config.toml
hidden_size = 160
num_attention_heads = 2
hidden_act = "geglu"
norm = "layernorm"
norm_eps = 1e-05
rope_fraction = 1.0
attn_scale = 0.125
bias = "none"
parallel_block = false
init_std_qkv = 0.0395
lr_mult_qkv = 0.5
Each number is 128 + 32 x the weight over its row's rms, rounded and kept within 0 to 255. Layers, rows and columns count from 0. Numbers have three digits each. The size before them is the row's rms in percent of the matrix's.

# layer 4 attention output, 160x128, rms 0.48, rows 43-159, columns 64-127
101:147112148109129103142103109198150087124141141112116164153132100183106137184102161095173106108156150143105185098142117066124114167074098145081124111141148109094062141152086164149121129185114153
100:120144099186105151179081070129109093148085134125159164109094116141090138131165138155122146120115144114134140117171086130109134129148198167110172175115103136133093199126122169198103166173143161
119:193148103117121071120148091120190126109142102149177129219140099097084138138118117130109123125144103162155161048119110117070135120081064091103063113111121111158061130123184106108087121179143132
093:116131124097227137148086139163135091060113129147124101121137142104167099098129126083131107192150140112149109153103050165165146105067149065140127126155154096092134101107129129134158104116144081
096:070166092160128091113154110122088147097028106140164058126128090147112114146123137123156111154180167156126179149171132198103122127144146127081117196143090107100166189129145209124175112117138174
098:114139085075125116040106137137142022103159121151129117111160094153149109160164161154095125096115144143118110138149117058089155147068130117136106106159171191157119156106076107164100077059121129
092:121151102100175090238166129128111173098115119116083112147101088164112136110086183143103068107116110073144155124120111098118077174110167095182079173208100177120183153123106120068100121120108084
112:041116108133174066141096088160052107142164120182123184098131111122085137142123085081104102131043186126153109117060135159164115122082128125106050145132093102116105134175175127113168137125124142
098:161145163119053136149139137107142155132174115135112128132147159151087105070101113165116135088073179140146105175083086078127107136093157158076147091127075204150094174166080092120064163136192123
090:108105167150093137153172145161147159095124138118088141095099145171095111137139168078163139109109113121127151157128158108227101115162104155119088166148026028168135133152166174099139119136135140
104:145137162151173151168153132071175043135096117086164187157154131088142152151114143145141106184144122154107168080094116156116132105103144120184113082112149198087142037096156119159116101098129088
089:100136085118134099166086071112076101102120151114143128122124126145103172092096116142122131094075130099070088110105123095099128127151067100132066120082132136122096099069159133096231151154083143
098:121138133141105160137110142149101144133084097161090141186104066126124119149106050095152131093050110169121122166104141173150096145122151142073104145135097111128105111126154155102140063078128116
089:151130163098085108152182162063129184089151076137127132156139129133122138158107162120123118098131141154126221147127159135081122083169093164144164133066174166090116119092122108161132123165160153
097:126132151101132176168143122135146093160172074167159087106126073102101069116149036116107156145126080112135125106219138103128163136163142073145065162057103171165128150137154108165096138123110129
104:154070169078066116157110159105166144133178130087143090142138137173191139115126100148157092130145121140103137148169187151151112119132211145161074170097118164174153127130069152103116088153171133
104:175075137131126185111101102099108157139065097080106090123130136103084117135177218091080073123146096109122151121147105150179146108149143136109135123072123066118191114199147087124120127134111139
109:122105173153116068145128111109116041140195120150084186166087138128139123086162152141114107107118105173135108084116168072070097140145111145152078106109119161098085127094111117084148130085131123
099:122113107158075088148147153135178115128136152121134127116132148043156164127199121092094135109128116111145089189124099057118101157086120184110078106123053165078126145178125120090124123109113130
106:148191115175166099111193152168099146187119087118115123146151093156192111175127193107103127098120144120144125109165136131130148153147135138227126127122138093100102134168134133157121145124119145
090:125172182151207179148107139117138208087153159164141182107151137182110119105097130174159203138130162115143113081143098104127093067119109118150146127144160109099109098107096162151159103174154100
095:133186170151125132134104086138134146115181150087150152126129150144114110122094135072125148176029149109130100140114158159156069136107124122120156090176125093132117193119120086098115098153062205
088:100128126106174139067196153108098168094111078144081121083159136124123119134171056104106128127173161141181092105099153143155109114129156083150123112143161181155175128128097140147111135144112098
101:142118119122132090129095175102113160116153163103131218079047119135155151123125090125175111126120172129125167199170177078171139072158092157093121106115098153136117134122125071140093102108083111
088:122135075123154129137153173125152096169128132130122109124170149098128113102249067146118071134168104118149113173134111058152112150100143118070102099132089128108094140159067177114160107057117182
095:121147181058075129129158114121155070086157131164095143152125172184130098144118153166114143091093099184078165126201118145141128137116127178121179102144120116118085120142156143081104143188056125
098:067126139097135129124096098109151159172177128082123120161128070066158115096107096110082155110110145052111115199093100129172105125081173116103141148100075066148112146158184128136150120121142067
104:082161121118121200150053093126039126117177131132158076128168108145134167144139114096112150197088081104147116105166116194139164113178148123137112130130158123162176170115152109137146190130171135
090:133145107149184069148125144130182126124056115114175160112117121138159106100126179108120196179226115118069107156145134082105180145109072089099157105129125056100112098121168127161163128088081133
107:131131106164152204126130069138135128127134159135134164107177167091154117152142136171144116115143084105096170156131138078108123105115128103146103183164121135141061186111077063141143113088048167
080:116107144161158057113145154147131097115147101150100154154073080108161131091159086222155100098088110173137082134099167083109131133154157104110121111124055117137120068165135205115134162120142049
101:109126061188139110148156102132161112136056108100100115175198183108108128085126146082120116153151151122124117170188098157114061115138184120170127130056146188062143106110176144127133104108138101
113:111124138142135108112103153165123139138154142091111113099152148156188127127170149168138124120128162149122145132139080148149195129158114183116110130153115087135083138146209157113120116140136171
110:095081119134112147165097155103150120119107156178127156095154127105142138074119136139120094129136117090092149082186133074142144141136143146123188105129125191111118052076171140107154127109114075
096:146111142096170166113133128101104138163120148109135111053105142095109079051128082106122096117162149131154133128092107166089141132118123160165159129135123217124207138143154111096108176151177141
112:103110149085125122136130143142058130119122111135095136165107158118145067044108111088141143175097023158132103140143157094091159137198176121127116141093166147165150116151183113134097154119182105
099:100182118134114133104148107094155121142167117139104121147146147171085167084116142180122157116163092100146115126146190032207177104126134180150104070128120125122114098101111095140137149189137129
098:176156150095102144122058125146142173118144121076130122117126142189163155096141101144200153069108184139125121075083170090107072130101071116098126108178110101188139120092105142080168084097163164
097:093107093114094088117135103118169195132178134158138105135128128094122112180142097172125171125091166140120096118096095159145158152099154141052122144160194152184113086147136126169036146120130133
107:109171131150134122135108127126143194134122151154161108149160085104154150167153182100123108209078116077152087183094036113152160108165179151102177188125141063140122114132112109136130129169214144
096:139156178109122122144133131171147107087140151152157148117129179141118167179134117151087161175165120162116137182180161180097102125161093124092156122127146122053163097142112178126093035095092184
090:177113096088079039121194091129133162116145139135098133119161075154086171106123113164133078148145135089211113143149132148152181099104136088139165130118141096134159155145153122091059147149214172
095:141093143081103188179140136098133085111133106094157072112142124150064168132083148148082142156142172173126148132067113151108134147163116072166156077080131128130079195114075087154125193084111120
093:145135159120125038094105105152069130154141163130154132100113106111186060133130117182164130168134161111125146161075115128090130102173129106146151160202157124120102130138199092103182187071115105
111:089197110135087132144126192175036070138116137127155108100119131087153145149138171169122164088197075086132121083141151113084132098169082202102126172133138134130190146157137142142137103084096176
106:174096201092139101102087121150155188140117159169134105086123146114163078139152192146090080078120156072106158171062161103141115130129102156069193059127121111131105176114116160103129178068117100
096:145134103108092153151081123129147143221138120125087135124165169153095159099124153139145137147100190105093131111155142111098139139099145135148105122135154097073177098174148132109115138098111083
104:144180130109124167113102148170155110115122151201177129128141161111122156164117105154170195073086110148128101081169160110088194117059113129126100116114148181088132156033078098111115078133154114
096:120146071105093149183159154142111135031105104098118079099091137160189143162123047154128103086179115173129132096164126185119167099072150116160098148121133138070167106125181111127092123126149066
083:125111166160141119131115167129184113138137167141093108081142171143094084142146165148095120174129124120099150102107145144174129158114087083146155134137156121109177221087181093110124118125137134
091:176115147085189135187141106129120078146170120114128128102121138110210140139093128133156134206131147138188130156101192136155107114127100114154139099112124142118167130125123098124113171114122153
113:080120099168083173146155183147084085131132091166151137094112132102164114169174076118097160142064074123118149091147159129160115075103091133127166127140082151109140154080151107173124141109118198
098:097072184113067134098122117120157085123088101074161152060100093094146159102098124074114094152126168148102147141108156169138137178057126095127136125131167131096134056139087170151182146082129128
090:135082113175131148117097106156096118085084117164072126127069107114087153157160159150117103109152207086149134157162109165136069082140164152137120095065187124077099137105113191131165146152144113
113:158110114161105118056173048126115115153073142120169103071165126167123132086130169130140109131111159153093179093167130153132124134092184129164113127106164143119138064120095113172160140144116070
112:107120165100102203109115108133124165137122140123125141130084118112113129138123138115113127151095147096101183151170103090109080160094065149166080139103145097132123058126072131102148109158169168
104:208105153103113126117090190108159089132155073121135134146160106151082136158117150113176094123155077127175146115128185129091164127164157141209136080106191124189120116115110102139024153090119134
106:095208060128139136147095183172153154127141162156107133078062096212111124118131085114091151188078108086122066126146112175117135129103142146117145160062124109110112158128154101144085107145103157
092:132133118124085118219091152163187055103120134182101093102146129132084152145183105195171171114089111092109143122157122140178094089108137113147067155103150146180182105122148129135073082155167121
111:094122095183116108094107170096209138187121167192149135165107145133111102104123129103199160163090223131176144098124116152121141109134104142070118088153113127134125116155128119108114165094125073
108:081080122132121114093098123091135143110216129171128216175099136141087213088084116110153134151125198156069154106110104109126120158116155073144117189120115161200120128182131148146142106079161080
099:166079131116112102150145163166139148115139149123102090121135183111192094160158172170150116108111126152118098165080152089121112093150101122163145229146167132111147181121096121104186098124094114
107:101088085111115103082056137107175136085152131140104126117140111139076080117087194178114114143150134119119124115134171106117140147167096107107112148122125113165118105120130193130155129107087123
098:154126128130176134121165146087166113108086138133133173141108122164141177096138106093104095109093165156141112088137068122162140132155152169147204175103178175157148127136102122173140148078049116
087:201124133105156166145126109140163150156133078124125128126142107132083196122095155084176171068063070143113171107145113153114065116121121133147144159140121137109132148155086101081136114126122075
097:103134074139141110073060096185079132145151126101183161129126162097184203097119115154190047122163116117148127141146135149145125149138070125104136140155107150047110130135137133101177134094086145
096:111156162154133121094142120150153137118051134135118117166138076105088066146166111126100154105113167139156094102057130157104089159132110153103113161147109134093134123101144136146146112155103090
103:157130101080136114206154119106109107154100133161048182126152150137135130092121150122125102084209099109116151130088107195096152142152171137148104111084131093090097106157114104113108132110114103
082:146091110118142123125154102164189181131131126141122172162101095067087126170091154154111152141215048130175100099083168128102138165083152138128078055132074151154128124122121150087145093074131128
098:159051162177094068104192134154218193116095166151117084151168151116125170150105124121128136101120132092107110045091065124120122151150068117090168110147130174148126134146123103145118154147163124
090:116078068105120146146085090102128150200133166176157090136091152097143135160115150191152174082129168103156124129158142092092114159104113081102142124140133074120057101184128114119159105168120105
103:186111199125116156091166097079189165155139198118138137105130118157173120140144154111146128107134099148145119154100156176106078109105095104131102185097133123116177164097101159069107122117143121
101:129139135102135220177117116126133158122096091171147141145142096161141140122152104113107118165144054114218090149101158127142172120130152118090089100147159118193087124141144138146112137117149133
088:113108166164171148071123101124134151087048180133144163104118095071096097109124098151135154114120150135147097154136129137172138139104098122134162161157138067108054141089168133127145144086133169
089:162092118125124122101182114137097083188094109159139138124173130110118137124133107152134102141154143096109121195109069157169152119114147170172142118113207149101153169147104128149108189148172148
131:093186126085120127141169146118185149154146102088100143114057181123137178186090074128085151091076150109133152082109092121167080119152153122147164066137166148188189159163179175066105079104128139
115:156161134123093130147129155126097171112103118168133136120158150119102159181140201109125160114120150184119116097061121136075125098078122130136118122189120159088156131152089178100142136139088123
092:095194180157132078128128069049108156157140177169097140132132139186103154129131081128116170154135131124075114138149106155166151061116130161162146122221132114167150155143094135168198156163104128
095:149155164105176046089172202102136173067090165173139139175058148161117183176134165142170157086139118130101126124172163164096127178100063113110115116123149129117125124057097137104102125070074152
097:219081164125092199125135128125168159128136092142229126133104145125153097179151122162154139138151000141148152133059153134121140096158106168109083159176112124117123142147046072131133099146157137
101:137150166129113158094120058138147148140165127100146158212103183112125097198109135113105144102105111104169109099102174089141112127158077121113187166183136113140133098116108139090147117132076101
103:152115092106089181152130107114158139173094170125116107193137122155091144117076168082079144148132130135127144166130153113105149074103134130173126098133113154135093118130150166144114152099136202
092:098063059165110182168111144149101124131158133132170153178100105215142133149077111119142123170107089102115135145153161173138117176069121144136107200137144120119117162129116108128101160102060104
096:135095125098073212188189106102125138148124092089166103120144120166045112131106133106098135098146114126195140153154088133058141105079148145139156099173157160102170159110174153113141176159173147
098:116165154142125130110094202140075121199140187135116095094109089146096129112068084083100151156055121139121166140154130157135164127163101103122139181135155121125070146151113105119149150175146132
089:158131067105107154090127152141108114129135147160143131057133195116108119127136132138128197170203121060137127142069228163150107106120082131124123094134193121086164097076126117128107161121131117
103:088182166101118154099109201115121128114145145157176151102129172123129124070086080137128112122107078103115136164125132155083112124112150065099114098155125146096112127073108166160116085154207144
096:122113144129147160144146212176119108114000121128102098155092107135148162159120110106114180135164121130142116130103171164145111161141142140083121117157173131126095196079116113128168107131072135
103:108097126115139158106132131183175124098187090085189099027128168123081171085194141163132114159131165165145112112116159108107139080108082161117138080124158141140130151085144167057141119151119099
110:115119208155129139101099103086109142132127132121121167072105078085148114099153088122129116144175098115138096094185123121146154103115153156149114189161156139129191106115090157088188112191174103
089:065134122127110155118147097131075128109089127108155085164111179104078123088163134122140088154122123124162178142114063079105145110064141130131125160141047100151115110137144163119160194111130152
086:127130113138164141150140188082129145129143087073154153111158127056124098150136097101126082183100110083110131134099101188100089133107127085117103085073098157131129111112115110099124068181140068
098:146124123165175070124127075094143162074091176155159148195167169191167132113090105104098106096146166167141140166100132124110128084134086140113168139122123134157097114100136113156192151159100106
096:091106088118155099123135116120085093101069097126074094150070082106141114152153108154109110064140169172158091123140158172168093136097129158138107131105161189129146121144102129107215097188157088
098:154095131084120187094098171101144090119093118073192157148092135127140092096130069175165188113117156118157094109141141180123060176082146162119181083147133165062171121077113089157188138087101080
107:153142155114197157149116056090123145133120151110107153083153127123145137170136137209099168099097136106119121091077114075074144149150143080151147108078073150070130174141122146119143051128173119
093:150125084133188176095152152105177154099134121088109144180135131100100137129163073157126124088113112164158168143098130097133091167179151133111054152105080093155108161103127099108068125131147127
095:197098149170131119140142085148150167166119153150143112096154133117031079158099129159119081088186146137125110135115120140056112156164131150110092107159122149145124140114120116137057147102045168
096:159106134151130127170151102141083069101164144174137119177176134127103138109139129157095115117151135190154197117108154139087233130146136152125138103120117104086141093157159181220087129121127147
112:113105126098137163143090138159126125129225130163115114127090088122132092080144144101133076129150143074147139110164132113162158180104132125145112125150121196138138123130084155060103156069199089
129:110147115058139151084178146154144094052060157158157155112162106129150161109090114114130109115175110094115108100148154071079116184154121113127145142172110074176166137190161146167159190161121162
104:154130106144115140186167091148122124067144099142096151174086106127126058128076155116159105132078099080096076112102142130154105099163172125124160168120126121116148114089126109153157179150113156
107:111137111086237124105156152173173107175152169114143108117053174139117104118140118093134132190171084114117085101101205119099115166160152144131129133103100132184154172132120118077103151067153104
106:080156164156088202135097184161118134128102102104118170130084099116143139093151182149159103141082102149100108145154095150135161091155141141136124131146103147149084140158084118105110065154109151
095:148116105116109095121121142117147106138113159154192096171169045150112087176101161126127099149198096141125068123124103096095125119114162169151146053130180126166121089202147109233148138126208107
107:160130118023090146148148116199160146178076141133050122110086097134087131104148163102105121123092090096129113087085085190107135099165128090163179089144135144114099138149160143157096124120169081
118:094070094097052125169158121095114081159171078108147053181220169121152097088088140137181130122115116145123157144136107090107166159171129104111194126101105121134151128124103098129099118145110144
104:081174124153103103132138099081116183128119118122126134091104140103139124094122145150134115084117061147213130103106158101176125130152096100151108130107119076088093156118147147155125150114175159
091:146118130141113154139156141133127151156184179102165142136151135148046122102104084112167147177204086121115102127084148099123140104084141181165088155094121125130077116125161119105145103131149118
112:131160116161130040124144166132176178109096133138103147148127163147135092151098126138114169123083133139100169170143149171147137147133037135136126151168111116148101148115139146049143096151097090
088:122140036054136095124104143145074073120103112113123107091208123105110136101066153132084133114092129116129099094181132115176117122164153125140146172121090159111149146089100141145112200104149105
108:135095086218134126150155122138137116076121055129091138076121090098127168092129141094110122092163181156177143173117130104072178092162177070120114132101168141109115068096091122152131115103097081
098:124127184105163110133148146104152119132130051044061088079129082159082120145091135091120132090134079162157085103113129150143122095073135155168093144140093107165086093112082089118134103084127144
106:100134107151134115104016149131108102090154120103133117146145104064134136103159111074143173124148118142164105062132143125170145125143127114129174124132113073194153115156134110120092058136107087
103:115092180146131127114155157047133119096144165050153097155125127159139148157126100146202118122087156121049158142147121134074107164060123123120137143166130157176122077110117186176092088139174114
086:112077144144153115135097142096112074155147101073153150121127105148138146097115141181119147173114137159146116177091127150124163102174110106102127139058122126190143114222145161141091137107171087
095:099110103131178155161110049115156157162131145139155095172138149114173129141169115135121122132060114166228135103149090090094152085169070138130140149122138145131127097107122131124192117108075171